config = dict(
    n_layer=8,
    d_model=512,
    n_head=4,
    n_kv_head=4,
    head_dim=128,
    d_mlp=1024,
    vocab_size=8192,
    activation='tanh_gelu',
    norm='layernorm',
    norm_place='pre',
    norm_eps=1e-05,
    positions='learned',
    qk_norm=False,
    attn_scale=0.0884,
    bias='all',
    tie_embeddings=True,
    parallel_block=False,
    init='normal',
    init_std_qkv=0.0161,
    init_std_o=0.00402,
    init_std_up=0.0161,
    init_std_down=0.00402,
    optimizer='adamw',
    lr=0.000554,
    lr_mult_qkv=0.5,
    beta1=0.9,
    beta2=0.98,
    lr_head=0.0042,
    grad_clip=2.0,
    warmup_steps=388,
    schedule='wsd',
    decay_fraction=0.709,
    decay_shape='linear',
    final_lr_fraction=0.1,
    batch_tokens=[32768, 65536, 98304],
    seq_len=512,
    doc_mask=False,
    train_tokens=299700000,
    steps=4954,
    dataset='wikipedia_en',
)
Each number is 500 + 50 x the weight over its row's rms, rounded and kept within 0 to 999. Layers, rows and columns count from 0. Numbers have three digits each. The size before them is the row's rms in percent of the matrix's.

# layer 5 attention output (transposed), 512x512, rms 0.0209, rows 321-375, columns 256-383
094:438522513516488560565467515498559540515497330490569508468566514445603443480557407567485484568511492472453464546401536445538516541494459538533473524536445450542499552571516470535466487493487477474442457522513510512465506497636406461507499461549527510513425495511492555471401537590470529383496502578503496490491449541523495535537494460442482574472517518484520480446512533459486529484537
092:493472490428532540527511542451531501413472547397457443504515402479466493425478491447465489431577451440575512557494517482468541500531532613408511497559446500520474487446572474437598479419503501458531542512482592486423579460524482539508584579588531519471469530545585501497402533517523503615439458485518538474439518542509467550375580457498483469584497470535519567549628484447554456485557
097:503545449481554484433483455496483468594444418555553442528490503505526497490523480490561490513575511589471554548564594469400503499500500460455450496525525447509401473499552533451526482515478555546539499544442413493504561568504529459402503472495480511558532474517510510454571528575588525435561483571500531560499436477479465555505543424464521550528540524499510538450376546542562556546548
103:505533461460594401434506519476521422428463439559483509485513569573410587484577481439479452374459417575538574457551490460499462528497524579472440490544502475504487459520473587438503432472494488422404552577537535451493517512516568454493522533566485515510530592558565387488500449501546472553483557452539532528438583447511547493367512510527447483567587463491471567512483547521516544445372
095:546484526482541529541484516537545430512505547604340509417410456553416547453489472522527524513546474539505500505603431455495554433461506475558456397498550506506457453479517486569509559507465521469477609519567577525514627572506449435536600404473501516509470543525470473487480479466516428351535427441527520509528523516418555490391499490554438457501466449514564571506513460567518498590407
097:429519546469539532453400444480526578531592433461491506482516487502404605518551583484501426541482497527485553441465473540517503582477432538469524526473564485592594516421421489506520579490469558515512564523550472478514391572457499562560510467550435421416510476472451494629515491564493536487476519631499563481516588512519497461566490446458470472481605533524458490553395591453526497469502
094:524545514416508496459606501488418457589516478480453499544474523556490609646475504548571528503518518486453509440448507473527543512561496401588539395439401523489508557545506403472501464611463455441495577482518549486634399527476527483566488538469506528531531476605516539545510500478476439511446431424495584480502510463418500457493464435552493473544568516485525575481463466526549539478416
093:515502472546511531519416398500453458556452461472538489486487386525479546581477490437456531489426501526419538470486508484541600604591473465490500549466473535573512451556377474518423426438484472553550456451369530493509522600442411433489508528452498505589577568550481519431458443514514626455568482579480515516536450427455564419603468525476453474484524509504493560494425401531506457488500
103:454471536548535547484445494495539520426566448494531441464494506437459515498501491439533500506561473462453488469528395508495551438573562487418604445477436523483513455387509437442483530570453561530640481493443460567550578424574607519459523506418391431580566651456510579499582522479539417460508559578474552425476434472521509498486499515419463510460604458488473513511463440468500441466490
103:551460533467553435538535519537425527594488450448512558480461499583555518483446480484594436466525514535559512551412547543482516461384538484499540390449491463421477553431535481435566437450447401452466378420432507518463490526538446495551505498537579475560426494512464520466494591519529436495437574469527505477469519417501455566434478556521494546447448397517510504480468489429483484474519
093:561407474468457475542490492575554483452576526535570444502534593406519538497492467469517426519472473489535422499507544490525467468450434391614461577581468477449472519524475538587388458534474512529463530428515429540435589401547482445544452528463467521557469497456493441516537554447460462468432467522459380464464434518544497435496564560599496506516518526456610445475587444559440443474427
084:542502484525464515499497482516522572617507382600521478465488519511447464489577510568592411498454596523481487473512473420587503552466567459502463556551454555499544442475488502588485466539531518615452539470428441520521536489434395502472569478528483503581492498535480489461504462484535443449516452468494497335495544514461496579465477542471482503491528410524508518512496541576454455450382
100:467438496494561505476465526525520508518530583535507425497502464457543500460439476529589508477522513476419517500485432475513515427538436388522428483546555539565496543562480590501482477530478454485567579472475412466513503541576575515517469516473485476493527473461494461467462388481507543435560485481534531489476484454501502408608484515545519513490468554462615508548425552533443502478409
097:611473475389483461550468543491458462534610418565565471559415470475619400455603492604535474509441527540516478624482483395517450546439493572539486528505322542449575574502441541540633511413508444501492509504447518502541498528469533582462521445566519543524425514483553513443561341531500558484425567451526414416511535546490341517456505509411450470488485552513410462515461539527504484441528
093:602410515506484559556470447481452499485418490518518543581443539450483528569481529401467457508407533526458434536420490432517449494501444533460536428475508479479561503530476502439543502397455361526445493421609469563496474604494484518515443563524509456433501560466475498513468543461457503504418477534555458478482562502457468525458551633468440478511474495525447492504439489359484480509385
092:497485532428528508428497572453442530501478509446498540498538544520478516529485485439448523509517540582544509511523581530489516451439531530543627529519522458419519460544475400482528593449407494500496570479495565499451552498437549553481556597548578523387503471602455560586417528502536448488406495526558490444487498512524564495548517434512491453580464426472567566570557421452503472537485
104:454502430424558449529496526456424511632542475497440522569557431583586425467449515497463525366423542520528558593454591411566491485509472516484451599473439434486552520494477517542569368517473435498493494551524452473631417468464469518505516540485498548575559536552472494469558482497507489448486528545513516566528493447590547527419443453602502444526474527532498495429488482428503529424518
088:524521437612465433526562609471511518583610467566511529532501508509541456514531445532469546510506525383571512367537568455517500470523487564456591448528493534468530446497586486507521488540485614496576512627546593557452462459506517527543536447455464613548378525489518500408529394511540512504517506517472506493523427460458520471551506490405507537537459511525507562510527452641516495534444
100:547466484470492470514449523438429535423461527406521586516507538515515501496536493459464498569485409435586481509431458520593569523408485521526448515537489506493478553533514461616488528519505488503567605481541517473402392551494448512427569502601543539476550457524459467606513515450572494444396440455449463487489498513500476456479444476459529462599546573588543536451569457510582431505590
099:420500477475483455531498544490408493506450463453600490512561558455524554475409524479453502507430549532526500372511429577542518500456517415537557455395578494457571417515440498515463471514450612523460439472494501509469459479406477532504495388501426469559459427416481508606596428435468380555540503630521549544595459449542548498478400430548552516528532499557530479499455544507457439492481
092:394540562557474489491449472508569497591535403479484553506465497462427378533466479501573447489452519559517490492467439520653511501506518560465494479443484532508501490442579467440519498519535549497533493528482479531438428493476502530328547493586409393494519544549454661474548509529511544462503539513525558493466444514477464450468503522487493478528560505436505509533475471458565390498497
104:537470537578446574559452466507509548463571379559569416562496534469521520602484518575600443568492587419435379521532520512490524454517485456570536442387489448537568472548413505536506493531499565597491284458549449585474447497547650471446397486547488418417546517520483615500461516501475492517497550577439453437477455457434474449540455593472472525510458426529435515522462431512420480499443
091:585542465452450444464567508501563548521561363582491508459499426562534537483510511492530556473494558416509503460560541479512519559511548421472483568431448478462533480533457518536499452551441534563500459521439468507524528492442581620494535544404482534512477502479573500509600497459461576491531575593549502509464441516518545476567467536550444440516533456513507547487523532578542525397504
097:453521496474503559510490598541494496460516522489521574438503534508534524587457515503535448442502508502577500394480513501479520450523547577544619525589464428438466543467410462486524471426465615406482492536553529527499613428636526469458517557546468550529421554492560530546498637596584510583495542563580489417544479524406506544446517418555421489491474498440479571507476442523523430437457
094:425564496398532533387512532517538503592549442439496464489492483492514496619571474541559560567421561399448525553504519479542442452523503395560493534519415466484449511421478584471505499529512455586595485490556385475452450479477560424545465493488502449543542470563540489534420407547489666410509583493539513571530474540492480554577540464483508504464495383463445490509436572490481492532552
092:509490459595529450485537455442499488549564498397555530470497444468506578470501460484441496535489459566542560508543445431574485502503490547464494489491490634540521451492468602566478517435556555518442496447466492468440592475472441458464595495464481522535551537592450521429422451469479483451483475424535456595456496455487554469439588582544494490520528424521491529560519503474532466522482
098:468573488593526489484497530512484617544469453427467520477510427528483386498492459435501525480542488515574576387512454468466496532558543524505550509450460516467529542431494517465642539541536409538583546532538434557548433514447507597486392503437486513486424385504527438568474476444507435475536565436478458559511469486509516488547496519537505557546464441556425452538464515476478444438624
098:451470379505512503594459543545517516525467425534563496433562505565601514468460405470396538509574466510516556588528521427512459503482535453563398469530473420533456563550482476522625425528457507452545441487539495527475543539597422508521492552555531455484538496545430481458433502507491555466550534582456453615479450496492540512570573507503505546517526583537543509418457548455511453507627
092:484473565470454581626520559524558564492598526435422564510485555545480491553501511508408490511443595540527450489495512458513425446422519582501540564531476388483446519426420537549573470511526498501506506523479455601505504459559546579479547505548521411435388596481471622553450474510587511509441547556546458535424460559489470493450570482460412431540515593479437481533540503400511549461560
098:433525544536522470532508436516402435585496433544524530429572565533445465562540438464567487616436469464494547463516599395504461456436574530510521483492501453466432536445477503510609545491483464608464532503577505525461448610457518466538418454561542463513435335582484564462539456421420476423475510564426442554547525480493479508519410421510500516465543482611496574424427469460486443597535
106:551517502528546416488495563477410612607494428498499402585491493535560544453511494559623516436497497473493544539508459630470572580481498500575526445380525489437489504442529507538430490500499466420512527476438566426510432484455593451447410467541505545513621549496465458572519572498571501511453523422593564472533481437511515528522519507464464514455520536471514427480448534421563521555587
100:511562486512532467479469479589599520478507498565511533518518537497602351547492474509456537555482506541542515557500535569470472510451433461645482474470563473578537557549478476434542492551558455499454500562564415538411357548512475499626406472489464544491472392474418474460523458552412540577486593509437414489529434439564550510580529580498575557516457465508536308485479584481382574590446
096:459491461392491415522518562427463530448513444500519525562506511408569533462535459472487566570411512529470485604402515589545430509482506536503578516562380527472474549430476498440485483484471431507559514537387484524513437464474514469526504450449537583551532555466460404514469413512449512496535541495552560470436557493575498488470473528558515643459510488499512507477455519371578557524431
097:524465522533473493427524453460592571544632425611547465443482354516457507570512509513512565573524594427412508464559569450553520542553458470507456549406462561581470498521544515518435475632512541501506488471532400513501467420504564532499537578521447536530539526577520589447488387493501503476440559502390500440485537498466517532627487535484493464495553469490501404452504458525433489484460
094:480473533502438526501474537558471515402502627497513474544517624483466518554504512539451519544514486552510471504535457640494500442441506467599458395474537527449509490518480488491386560515548497498562431424540512532455441465479481502421458456549493498549451472414449456615537466518495447492484525471579460511485460513488512512486365513453500503539566513479497508487552553574489509517526
104:528444434440528502536409505505593443451432493485507489530502477493470485459540564395498551605499430441443524615499463414503518503579498428536406503508513527449501535524639510442470455532518470475549574498582522458369463452550468508533511565509504506440506435533579523519450455548504485488384465396442522484416604502545504538371566545467549517520453504536518492503599499488545484475484
101:515498515428387477579438514512460497470448474568478567534479594487554425541542497480503547478467429545435493461479512501442558535489524469558586457557418612437480583591484572529440441468469416541474476570471545462415418542505463459481525542519463505570498512528526447601566533526502544566450521538560490390481471406505494510563492472437450594464593517514496537445527531576500526495543
095:485493483530473404493530465490461500491457499442458488478458553447619494489513508497538475587504562459458485448587383531529504478417417417548425494534499505523480568522490566508525470492554527494520413575443466545470446544461550479483458418508479514486531463563549560591590474479502512548474570477407448577523536395520402435559433607463547470454555531542527529480514608489541510467492
091:484493461466491517403412522510544505463476575558534476498576458441483487481493560505431537474453558555479508520535515458502487553477509381516463512459572506560553558473486575473516510559517461514560539457576521462542468450495451469531414458449486432500515418456505515492499388589424557519509496485558480517491506498540475557583541426471489552467562558477561312564425591557463477518510
097:475480586468408427420534526462473525546485526541518519550484509522553540439500532453521515414488496494481444438548598500403527526510628504470485581531544507432513537573573532546495486555463497525523563436434557423486552441507546510497532469513547493483556459513506510518503503405463480442450453579494456458478485552511573559520586497499482567592469412491515553522594524413467548510439
100:543514426567535479487552472523513534557465450494565544436596541613453507507472463496476538587554488504466419452472578435509542549565553448497489454487499535559530424597549490490444540529520474505502448472522452500511552511362412545491445549463500490536452437552534461509491479447520567456502455560502531596501453553458510434592489461428580535548491518472513541431539516533564406475521
094:511513528535453532554590497482497467528494473555506581466591550442565464517515512502492485479388603473597440547502531429444422485483488601473557520539504455484516596497424437557516440461457557494462447563488412581505478576540582496527538502501509465503436595463526472454497585552476467585486463551481441433521466513501489471512541548503454493500465483494462461435478543515425542558492
095:462582547548465480495556526474537512529549417474518494496475467536469446522505446483513527503460569460554481488458502525602440465536508528464515496403450463484490549361490416487557495492487513519509507542531465515512362436461529517551537479508489550466466494448487563502508587553451575492470574544575524521519452560517541498530515438529415469442549567531432432473439515515586488447579
095:467534474484386505512567557525556453523507589538530557479523573425516543569359464431473526521540478496450523499514503500446492400557463528571495526504513469476389543535482539464499499504490476456430456471541543498482608500600533538462453465472536448533448504526496545517545466580494511505515521551508517512521378402546538427580550552601509409500550389431576496527624440421440521559445
104:508500457403578521544416423574516468308454465503526488519462549467501469528438456512537473610456499469530501567519377505533455455523489458590452511456560462508517614405473580467522469480502538429441525510549430445365497346565562560542453521501466487407468608527492478576557474568566618455499519440478427388440451615481505536456529487479546486492453520499535472487502551531542586452515
100:420492456473534538518504529546491400571543568571527470481520493459479471584495425615475471481478542553594549619527524445347453422511502524572502529544499475467476533478447531564474381513496603491477443668553546510483557539626507422494471510548394494467530569510520517498523589521581552549485534502529467428529480437520528549418556522476465487534500431535492520505442531542454489529428
083:464510522573537500498521426464531449441571509510459484484570475528489569594466496559523520599542426546630408546476504495462536416477410583491437494470490551457488590552530585542417425556485587482445512582527549507498491466491531528554496547600478586439462546471460448524521443442504557486504551450413494589545532531601527520432390520524512510509497576555558448430556447508507544490489
097:459485462546522520580454485516512503489440530514403452472511464430591518396532489547363492438537439495441467456475601436456478544488411538473467485594537492587447491540509509508497532448530462467487532509521482536509565569530560462570479480473500530554485494473526338426483523502482479528538421551456495585422541475546529457378562519504561549474497527528473460454489435423477543592507
096:526446438416585435526510412558496472432462483434524464499520553524446485459498472549526498500452555551453513457500464544586448517549503524441438500405519423495475427435429493553505443435479560492437574551468536446520573528407547405436477499468588527627490531498408565398513537469530602477579490503554454442553484481423548496540427470541518451479589513511424526462422444468563499530483
094:492411496461385517515432532380389548576515373481467512581553544420536514549476558482524493512478438547442473468421506470590487550445505527481459517480530488483519442569541459548523469455422425562512445480493514541579427585433435524523468421488493475425525467485480479582574509479487508485439486619493497586535536555505448540481368503413503514485499565486561485507479450486460466465460
097:512517502610500512565540427455526408508513475481548471549473486486530485443461549524461483506561521504470438502505507502557505498551435539485503462442511513513585432471548448408441475481484526545446487460470497470482436398499526548505509523480441563439609546549481567462531436399518445513511513547476524535510499507504468505474423536490539505547508476586522522539528431456511453429354
095:446629468465397490477567468522453430534539529460413440488515528473465490501473568386523500571486522471554554526476515539523473486426482559487514500433554501511437447422519495409485637525518429525591574536559483453509341604441524507483534476543493430554452432580466514538575415507539489482478575524554610561517470495591513524523414462457541489440461403492541474495469473511504494562490
101:608533542490511478443515461435457467527435535503539489456393459489552449472521515501503540501460579578520504645497469424559586547458531511447421534509437518477649537597478503497540479444446501456535546429480449470505449612493482481404467485517463551497473618535523647472459520537584588448545533508437510522514437525490530542441468555493450379544411498488460488488415558553536476466535
093:439465525469522446525547597491523526678520523565524481537521392475574416456511394517465525509506453485557522595496511468477505410549576493535429560442489568483495513427543516502529539438518413507471470472473483469542481463496457514465440553463488527488450542510558511481474518585521533502526423469509467493557444491591487518457594452579555433591578590466544440543532535469451473504509
089:521457500551600477499416479428505519462595525520517486524544488487592497395523488506517530454459586495490499603508537424485570481485549387509463468465450502481575437562558552623459471520500462489441525459496439553496536559427463556477493582472468557513571517467432544451396499422461505463474417507523502555416498495512468500474605537582527520547399517501522508473477492524581528484528
# layer 5 attention value, 512x512, rms 0.0108, rows 322-375, columns 256-383
099:408509447480437418491466534527463536472453561436551522489540492463504435573483512465577486476512569538493458437464450479514466450556496569529503485554551501491527505517450523471452397481465438501629506506593533423552446535437464437498441488512528500451486586548572412445528499452455508471559448478391555616513503483482452493569437531599465607488468459444513505455536486477446528480543
100:459491616554428468491504622448523480466540482456523403510489496518536584467478457509449502562589428503475490461582562433560418426394492556494507534509461536460545414462455467471613493520517470432484433476565532522463491448402504497513511537551462580521493493596504488586455464492425501422479409475530503583498628563483529499481498568375439428495513478502466445547494471535493494552469
106:439524458543489542457454492425509433466471532505582466570500507487645500468513609518583552533502559443524494469479495427501482479532466482606582523505567481446484575525485542466556438449499447573587431462460459507557533552529452544464469500491524369453537380528456581531500505424507423481431452392403493520539447544502483516630534529551539555532465421495481513514523524538513499587500
097:418499596523547536479449463547478538500501463449478537515509558474522531518456434488550522497490500525483461507550562516453446498590429474521553538595479589491506530480494547491473492436478575498574575566468532558525478501548417486485507588536514532499471510491529556552498524545511526471490516577469503525513445450588393522476523484661439498487520583589417520463406532400561530444450
097:473477473481519603555541581491426340477562487599476477544470546461554428513485506574504476489510512552529435585484546464572465522503495485473526516514424460475445483445557527486503410539511494456491423557511553509512527475382438435531503494497538633618605581545410546416464529520545434458451546510525443520474420491416495574450482635472593495487491522465454493434590535607486484532442
097:509533476490560438570524485482472504513474424636471481365492510489540516419560523478509533519438560497535504529564614502530482499512550508472502520481447574452529429558470438534427554509517503512425535603484455473403551482670442514528505560502510555451528486449461490537515505438589528479533484581523352391435522519637522498494430485470552469503504446515417529451533507518457493506530
096:468441447503549409492512520497557479470486461549531504518490479491500428471487587609512462514454484458571524503558529488457517496399454480449421546505448538482508472446503536490558516470537486504452531565546522518438509507573626411399474497601447494487496488470476543563533541415499429533469498393492552494390581453558538457426489449448505437471525437387492635594500506603547532423532
104:461455490512436566506540528446517449441510524552506576479496591525539386507466433554488487506504520549515557539541601484447577478382512503502527562508517546427453492572481528530457450548461432447488429551412501472539429522369389422497599467468554548510415453534526503474482490435537508475423567536436517466489464533496584525554428526493341485557594610519580506492475479474437532385509
101:480561558518419538477469508499549407480419425506488449464491514483493460534517540490543559512548558515416495510556438548505491469580529470508541500502398405542527478599623491555454509433447560517431541573507558389431495464627584555544442538447525558435559560571505536496482418513451563490537540539472495519533478467452526428440534467493508477493546546559485476546591448491492517456490
095:522548488496605477415462536461454412459489445505520443590477470450590483554509550510518477535551534477524519487487507549510525533581544539526471473422500433535387506415552535432563428516501519434518519545637416460477486509508542549475570559492456522487414514431442469478444423490441605514479587473414467506569574565584562478460591483571445398491532487570558450513530496538442595545520
088:526587562502521403555502542479494421412555559512466520524506509490525534470386498455391591513532488549554453566556487526550491505541565531512566439467443469512509530424492426436493572521532504512448522552491497557535494492451462472530456508496529569480529428533549512503482503457456492508537462480448595525509469540561491467482511395449436446484511547409552503491465410477494552549652
100:392516495518480540473564464431509538508454344491452535540560630558547445403394519459507456500482512464524619488519500479544490524490509466463519514571482587433498588419507531568470525492525498434433487491498584416540539359536436499554467515509433461566566438550458495657474599581504557430490479465485547594581554422559444503468532420391490459488517474543476455474471540422549447507565
095:468593517528509489533539585434474461462494491496438589507438472446527539506546591477484508531530456508514536490584422519513492512519483421555487393446533488522490470440494357481565456523403478541523435417549455483478468474532410493527435462505468445502496501500503490535501538461511454538581462462560452655544530496552597452545392464486487447497542525567465420536427478523507536532567
094:512529448522458524467488534491473568627470483427493480366499467497522474467530544456571531432500524569497497484496453526438531499541499506491545479555463414425542582478563501505521496455504498551599467563391415496567488524506479548570495490449472429486515556488479457491505533468416585548501529523510479588461490449496444554493417455499426506505493543512592522547526511550505433464540
099:553525387510453502529515512590436560487556570506443477595547541527480522529486571556560449478463513490430386538502489546549478598636467552538414533521560491522502477453469517449491469488499447411549438548585466429495468525588523551552455559501514510569511517499529444429474501505540503546512480510472462524515560472483522529414589620457515486483437530544539493479566522509487476486523
103:500530601467456380469498426460523472517476391608515500515486507466494586501437572523532418554450476527575531518544455528474521531551533461564444450485546396522460545425566467474546532404511502594536558460497577393442480501585527508500480392524460460435542501545431499521519440420538450523588492496420415546518488513534438505495590482426581424477442480493470500506478461638487495508463
094:466433510526545515522548471493573451500478516589542523436463530423463575412461594509506438596449526497506506578582492545543499443438553470568515484461530572499521574547525461499490580552440456484497518390425567434445501481470413546529429505491480513471429414524552595553525586476578449604529507531450540483520528525501474483502501510506502451502547573547564464506472447373542530626553
102:515516501467488581485478491510439501552514476533482523491509516494528542547568617500543513527483551522466519526589455511521534451482468477483335549560547445530540411448517480512584520395541526469434557560372465603548493505479496488571441518436470511509565512499556438520529536424409494527560550429512552592508407507591454493486526542616506518508416388454567489482452503432492525477471
100:531495531530538535426404443508521463412513513564546558535494578557522497410490469479599416466526445413486421635435461373517512472489521565478461639552431433426455549453520509572500524491488444392506528599404579445543500523482577539546573512491509483519537447466493520506431577486521499379458600519474440482565411449581410533476602546470501475492521449421527443498503499485475561529410
094:558572406466501522516492522472485500437511488563431494468482430543525446374525497468469475502522453498509509421520429478513523515348534521528515416522466413454531559532557383540456488497594471553459477536594547490547460489461487489520391509449536695486426471429554436472473442454512500520555402565462595426458523456525520482525467558395558476518521494416464479506504480488527532505499
102:500525483520558599481494517443549444506451489532565510621555441479554477540579528483530488524546479428493582449555439534517585494409469500532552446505393525488523516512567456419481550493475541467460465586493534590460477519551513478555563550468541546597376430465465371527528414413573578502484442524603584424512509478409510505484600498439550510514469503538552497543466512422540502438512
093:466491567557539471545510523436543448432517509462588471431520579561506481500481473471441482606547431598492473509511516514539455544435443535460473431422529487514383558531511477517495504550466442469566458534483524458553482481520409467476572433553463519564530472491475491611440412496500404514472434415564485562468465469489485544465443409496553471458477491579438471441532513387457431611527
096:569473473511488453489541495442571517420468470555511473624469439414531464589542543601505483491487505446461467557540569506521631571573460572578495553436613485494522403541490472425402426501516457541565407523474508330534443601433608558522510539490571523457513500443432457564462422508524471438500525503436428624502484473552559545492544556592460580477495567486458432522443516499467563458479
095:481401586442547536497564568478579558503600500538567517632519539502467501510400581595428499543541576492493516547533484500493466468553445482434510497551513502457497478479470454573537538496479537391448463466503503473473505485564536418486512543547492479539550484502478356496500502441555429568532469510469466470528582497395462426470389561501512476514521530550441536490551500494536484473420
096:485440611491394495409484523603530390500546512487500514526477532455481503568535540513563614488490537474520456522484575471442451505528479481559529493541493451549483586505511471444549504478493443570502538548481448571519461510571492551432419491496457458454471464448474550469582525492461539592482460430469577451493475504444384489548415470611520438487502456475531511549434469462513543589548
095:534485613497484545530579479579588532385547527520535483498494453582432535524501534480481515533436457519536485543522449452471519505377442512559475553569491517507491550510451485526530446516413479424394424471503579504456550463494467426426514487494521529559454514442509466485495565456486489503490415474561438572431493455504441490521407521414456515535471455498508507559494562453478533482413
099:518440526498411447426512535487614413488508493464571458574538523533422576557486570490523398591478514550494468463580539506441474463549446432467481496502515469507506452457590525457547481487484500456421491486577548455480495445499511483456496475495408560563517620503502482542506505538551534527473538468496509656556534564488395571430507428492506438495491441502551525458522460458541500454432
092:481522447469523523435558486459494459481530362461598496554497428519536510567489538430472528441515504532441470515483417526527441563556451452512438481548521537550491544491496534523488504577492522428471390565444503394546501485383589572489533499484493517490486455541566443551545453489600494556525538431506402561469529497459439549524487500482600502490518600542483488456422507405494455481435
097:424423512477522615563525530510494566465535556606500531606426421567456541466516525503530542480555489518512527475520436484503446477434484543587406614563461522479567505507501489498472473434454495384416436434518536534476505429513453510479539622502474580509506544499502492464478629547465523481608464442525474547492455546539503529501439453534405470564430523545437407524570475537562578536419
104:516568459488458588450389440534594393533482551582517461440465625486549523525569550519553405475460525486524528515498441508446478451507580418505483499562484428526594276559466469473542463505522566468495554527492535557480543582644450552552618596430524442463469458513486433432460529440538549575485536540514469463532492455523521530485485543565597482525528431412489515597512473457500569487436
100:557448470463474457442566562506477520518538461547458415568517452458429575428516500528513448493510491466481473490488369520433555592428551538382474524455502538469422549427527486497555447527476525563463581420452456468404596408469548495420517601525446448528456508453517430528503534462518522414489531527612550482540497493589491460543544515394610501519575487539552493556616510634495443533470
097:493475543535534529402545531567463538563464517638440526500528484490479464471470500629470489441460524540545499504556385536460459490517568440459539458479547407511513456519536459549551539530568535487391599493579444462414529449504507471509440462530525389502552465550504503489398591495479508423551608563441503535486538571452574488526468523457487528492462607541517525571573473669438452483524
101:518393492503508430520440557432501457480558446557459515501512543498444462506473526489481518536529543525517617516545516471530421460449564497460537436487572586491551534436515487509537595562477541544562471456537543465513507503478314437502464563496521474490519497472523557401494509455499578684440445526529488447506479439505456463436525509435553421496463470426546491492444442402498422632525
096:559507457524572534482481486551417517508440491446458492484511536528499560477622460460497520432498476483434419555428492524479544416491595519410491640532504519467595497529515579510514472585463476450516586550492527477574524528550608502529565532522487463514480503401550403375408499510479535521454532573530483451540507494496480468488595452523508483525486414523627492478537534465502514401500
103:486474510472517453502493510503481498534472487521392509408534503493557520514468511492431547522580584535514618466475597527477507448556600520436475414539494490506475478526503470545548574527493489529487500488439489501547584526498397513557490551512474459546528551446614554499522519508388540611563485568437538487561419493457349466572457429470492541527582423474566475517465484483547588608451
100:508464453536522457498478538483464475499563577495433542457561502484504531484562527446327550549483522546548497543568539565573547504520439531468437501443486371510585526414513416473522495596515508518539528459392535456538545536535552484530477581511427441416582508527493509408494455459405426435551497424465579501537479534517575539413396507487418444484508405454554582468482526483527473564523
097:551525500482576557536518467511508437427526580547500527462511483491532611467431510446426540543475455491531501424530456449559561420448543481460530533481495548510476500459395495513567498542527417483405625517468480490532556472472490481479431555574459463448499476456527401599527581559545601457470369534571659534495483518560521577568477504456426552474561383544445475547528571441484467573406
095:454566536514469469557575584418393535450535475520507475532502552560496570461487488518520414507555522462493542502434444509511476466534598473446475574576434565491439495357535424479567594541496491471485533535505557455428541449499559448399571452591425578531504525468564625444494581584586486420482535526340498465509581461443476520450522514415510524514522501505477469485545558499542410536528
094:450522436556495355612484512512459524531534545564509554550542526491504540562532501493447503516551511485434558599521456539572481545510554572513485426486443428518526563495500509472494510503488491515455514499566564445461503497541540485480565444571458435516515545534543474454473594522466501545582437431518534618512473423513410518461456462603419451462514473417521434509590547494465488547640
097:490480534477508416506561568477438563544517526409584468495521403528497563511560491497519445481531469469532484573489519499487481542455542503498485572504479540545520475507516482545541469511489515392444472580564562558491533498558501471416526424545404639598492527549595545507525512610462452488525448371538496450442547459489484564473489471472438487465448550474516473480570557455515569502484
097:506467522510589531492497449454464580490444486498508452490443383517523475471487442440479444469466474461502481437456402564513539446564465444568489429466516567519430519404510535449439558513480547584481494465462442431439468386432545535515560485463541419444460505439443557523535502541451497442538537588435443546560486522518590474431496492477501567512510514651529498494454492485508451507494
096:565516437475536615520471469437493539564436509544474447375427502532391480485522469548527469499468442611449457470493502487574495486521458521478451435477483519467449428581529428467438536543452536471534528535526482490444472442514482521505521506469571571605534516458515517555404494503544481527574614485512360407466503533499502497429349547473566523499524534494484480516532447457496504522441
096:475445525496457451480494553502473440480512375477550432521522396486493466444442515494509486478531526463498466447426553597498549654521465539424435461483518461480525547502567481480446475537494509607509511526442533443507512477429589559472671556513467456478441537422465509522473549475528580389473438461564538437565568504501526504474521464507490451505492480544519487400541465533423411570567
099:503492546498457571435488530472479485504524464442471482579488433476546507558493494539415480519624507543478568425515475363552548564496466487496498519476477516446357503487482590501459451475523444576496500512411447502547481527406478489488451528476537515579552465435570484518450407474496490491575548562469496565551492421485499552542484484489549518512528534546504446563446466426530527478432
102:443519465538467523416520533511561402467561489565523542570528399546573580565491536426521431507569543418454540388446530543556523505494574435506437475461457466455461471450620462392450504527503491532461560440473461487426483509460489525442497588495552495539457502454469566512538479424542453415575466565448594486540504541489467426551560431477490430524440489553556446484529503529566501543488
091:480455432479515511438505512572452520484516459498483458528387510414553440580532505460499513565489523433448506450515458452555473497529536489402519498461541565509478492416476527445528444472506455516584502504475520463517456575505383501533492488414523376520495454403529577437562509483493555484484484503562434459559482502497483433548526500572638520456441506498551465466446468499454511623426
099:529439620555463398413511508606474484550461544421536506522493541521526426486469536469536511436519492520585521510517386468478499466498437497506552543593520462503508629507566551519482503442517534487466486360431469446428486474392521517502468465466505427324531505540471586529506579528408536406484475436566618451540463516476486486513482517568411552471434480469573553499391548589510592456506
095:429506631481411540405437573543467461579428560441416460529421387503624550439438462520519509454485474551495525526563496466441496504461465502576568556579541490538459381515473638515476496458534520505510534428414520537516467463503590444509496503496484491376510459691461490441511493539491490527394491464451458524462509508524490472496537444537475501469452566535534472572408509520544518481466
096:543606464496564487584499507470410563536442561593508541453462590521445495438488561490544481531490458479506459539545491485459470444519548440472390505492430472414545511405555462536531435542564557496508535532561478473547514536486449529529524458531591494517528561507496544450510525473431501487482496510546399434426461536514500476502556501459523574466479536499518498517590504580472431434497
096:545574391540544433350437543522489473446482546634507529385520440538421544594587456540517501531493506457472580517490448414461471436461603469486477526566491543516475533558390466533570459475511494551573587599551595510467483582551397522480441449481460486522447456460568551511492482556506571508523512514547529447466471459493503485528557555518521548485426525420592453494491424640537598514537
097:501385518472525540503481512549468463438547491674491518491453442570470452510464395585501442454537566579495485505501544432563525493423505440461482535531506443492527477527498480537553389512466469465526472453463517447461510472557460529498491517571505569524505488380579520376524464449506398478561476598490402376436485503415488440493477616475450467548544546548469505470568501554520509590484
099:438611427460478411518461414471512535462515420422406578497457404518469556421524510486469443578473495488444522468549396487462527464459481504554562448470507474527518506461474434528510606456543447499514560515506524542493483488521388484539456440528500477507589451473440514613546447394458435533491468503572422539534604380521438511567512527444443525548575536501532543573422514448535431520477
096:532512492550505423483453528522446534406470479560555439434514545556457502603512549491477467525528546471522457466515478543501552565539553516557502508495449503468509515406496408505500573490435477543539564518622483534428500546527480488457556486537472575548565520397503455492438488567462547409468530444387524500598590555542444496518429437366553445530502545491485478465465464445438587549588
091:476572612585389374532580520457454457561448510441460493529470479521448563482529492412561513574498496484461507538454413589515503454566513538436421504567509418594506600458536471454486624453536520489567558534537520557496486497644487504515519474406490450540495513569473506566528457495458579490537462502459624512582519540561483473473546450541436519500532534486568525491470480532534415491526